{"init": "normal", "init_std_qkv": 0.0255, "optimizer": "muon_variant", "learning_rate": 0.00236, "train_tokens": 803400000}
Each number is 128 + 24 x the weight over its row's rms, rounded and kept within 0 to 255. Layers, rows and columns count from 0. Numbers have three digits each. The size before them is the row's rms in percent of the matrix's.

# gate: layer 7 MLP gate, 1024x384, rms 0.0934, rows 694-711, columns 192-239
# up: layer 7 MLP up, 1024x384, rms 0.0955, rows 694-710, columns 192-239
# down: layer 7 MLP down (transposed), 1024x384, rms 0.0884, rows 694-710, columns 192-239
gate694 096:132154168134113143150136143119138146141133144106124116123124126122142100139135138146142125116107132178065120148136142095135159142099151130164134
up694 093:147131116098097089138135132143114117107116149131115149149102083110113108144120149151151147105117123163135111130128116126145107166119081157173113
down694 099:139148121137112125102168155115089135121121130105157115124147091140110102119116096126126099111127144123125157137151160184119110156167105181144124
gate695 098:094135100130157123146120123150135120124103139106125122107089146098078076133156103147120154134155135109187150125101175156154103078157102090116096
up695 098:132114112125135128109124158102116149097107118106151101154132110126130124172144123129127142141110122188138170099110120123096147129172082130134158
down695 098:153114102150114114111141078161158121096130148122152079149143166107116122106144134143129115120115111089134096097140182085124167130077133085080113
gate696 098:070125152139150123101109153137056151150090118165152128103155115147120146088147130130095131083123100125109094127091107137156082146130107103141140
up696 097:140136181124138128112137103121130139142108144147117111122092131161130116119124097132121146128133112126136141165152107121129085127117143135072113
down696 099:132111146133122118095102122123087157172151118167151139125117119156170121113151186123118142146100124127116140101144123124150105131133145097132130
gate697 102:118136120138158157183128154149130133136103138120128125118091126141132120146129109119139110160136086085145113149121119158094135093147151150112105
up697 103:151132137116109128134073118096139124133135109115125117157095107117136121115142124139149134099101132137099124148091101079127120160146139147124107
down697 101:085115107142075145084082126104114127140115145145101150138156140130142131103153124114120108146107137135148170126105105118140161086134148115081099
gate698 095:157100152134137119175116128150092141130153150099154116102121112097129130164099155126152096131153162128086125127097133110126129094132115130133071
up698 094:121117091135148095154166106121153139152136145152145166174160091122059122114120106124113108152120122139125117113138176074101149123126112130131143
down698 097:148105151163136136113089115152092131132123138091118124140159118184109149135167167146168143106105114126122140129139076119096115165152140118150128
gate699 098:102107116156123167128116149109135122113146126142176142135114141090146131111080133112107138146126144179108096112103115156134116160125104135111091
up699 097:105153125100154117127156127176150144086140153142155202163131085140107115149127143086155126135136138121114160113158135141142071124159145137106098
down699 100:107157142117135161127131116126111121143096187131124108128090154140125143116176148125103175109109134147120115102119133062130166118117101117135131
gate700 101:154123137122117139160149157101132125078106131146124123109110127129101125139149132097114123101109118111155125134144137140125114158141098117110053
up700 098:149109129118131147104126134168150099151115140109146124141162160152124154147181136118124141136090115163121113149107147160149138121115128133140143
down700 100:151115086126128120044161150135098098112149161129141117120137128139134137122122132125125090107120158112125139174135150137130162094148135144117126
gate701 098:125164120114153102159134097099115132170153158117146142155133081143146113095103126033118127109165151133123143159165122168123171147121138154140159
up701 102:140153079117132145109187138103107175130118154099141172185102126131126107128138168103154125150139137079118147122144118118145123140123126060124110
down701 105:123149107124109119127182130109113173179144159154151144133095124117132103096116139104107118123111131088167125173121131139097150140118165091152093
gate702 104:081150158136113135114146126126177121131138089152128125130162113165181110112092166144137159127116100160112110092146105110179133136140122170153110
up702 102:145127122123164129091134152118158143072161140114131142103150141099141150126124137133143129112142130166132126094151099163137110105129111123086132
down702 104:115091127084119108135123135126115112151089155121138118153121159107129119097115097108124054129138183086130120166101104106126116102137162115114148
gate703 087:130133079124168160126172104142162149144149122115128138131157135126149168120125092148176061116109134111142155116121130129134131098106132149160134
up703 092:103110137136141120133143131161130172118125135123105156126084143119169123139187131133106148152107109136143104138124128137178115088138110155143089
down703 091:101194139160136074130174090187156119149145106117192122153106101132103137111107095148100150134144127152119128124117133114114151130108142138151121
gate704 102:161115200153115125130144132065152119159133162136134108150127139125160157171132139083136148121137101143097137100123077077097175137107106096150115
up704 101:149102078092160088157160111134152132114111115136148108160108106142112114158131171134130151160151102122115137107171092129113097102126104143088113
down704 100:129140104128115131115186099126091147142106109138069098153093115149116141103143139188168137111141105126167140121123156164155142121110112132148125
gate705 101:121169131128157172123144176143133110138088156161122128135087130113105092100104148164162134110150151144120141152155183122095116101124111112158100
up705 101:104114131167134197119137167090133099139151136137118104102114140141089156169163127145117126097124121148124135139124133123127128140154141118160105
down705 101:129086099116111132165146118129106181171147131089116128135162132129192129120102126142102139105143123122135104166159124145171121115119131137144144
gate706 100:115128101117135136127150160148123130163119108103147155096118140131108105123154149102091080094136095077128111123156184102109111130113099134132110
up706 117:115160156160148126127104158133131132138128148117149124129133110160117093107143132095129134122137135159106126138135142094130137113130118120064154
down706 112:205167131160157095122086113130123166113118180161125152123137135161107118151177124082141137129132120106105149133122144178109120135130114155148164
gate707 107:115129109149129093163137123136157141129120172136124159147103134128117132189144184168072124123149140125076148080103162098129147162125151147166137
up707 107:142185128099141107171116123113113087128093128081103153110152144149130114144116190156127114113132117137121142139139140137118112125095160144114146
down707 104:162096172089165141145128088142103135103124102134117121119162112132095096139171162111123152112125136119126136129134137115137130150129145096134139
gate708 095:113112101102126110156119172171092104102106079108166117122117181147112117150117164115119103126114063120145093123146107196128136127090142128125120
up708 094:109117106136109116188105144119119136131164127138158129137136119138119163111134094144102114080132108132135142131135131087133116097075120126124135
down708 097:125116062123092111171111121133082113124151124123165140123158214123129120153176176145123136138144105131145106134165125137122141133095109125085125
gate709 103:113159106140093130110146118144102157131153142138118184156101109092098099136120162141087136129120083115091116101117125102146105121164102131073173
up709 099:129136135130115148139108108137108151115084132103085139140148146150125176124135120117117146140164097103096152131155182139136154127099131140158099
down709 096:118132154147113134154138112118111172126192185121144158127104133129126130095138119173095145116130092137109154108135082169114143115139125134101153
gate710 101:156119144135142134174101105146118104178119150113123158116114161117116104129111142122098136041136126174149148119146127084129178116120157112132144
up710 102:126122110139164091141163150122070100152132139133177129113105132138127150123151126148128101134140117108116116143117130096117179142110109099139118
down710 103:153138130166155098117152150149118118157144098147149121162124129137121161132106149176125144093142134181153137112117137108099128153087143116134110
gate711 097:142163108139094131083137120134128158142131084125138161133108151140109133109146161119089130118122172084121086126153131130129136121143111161071141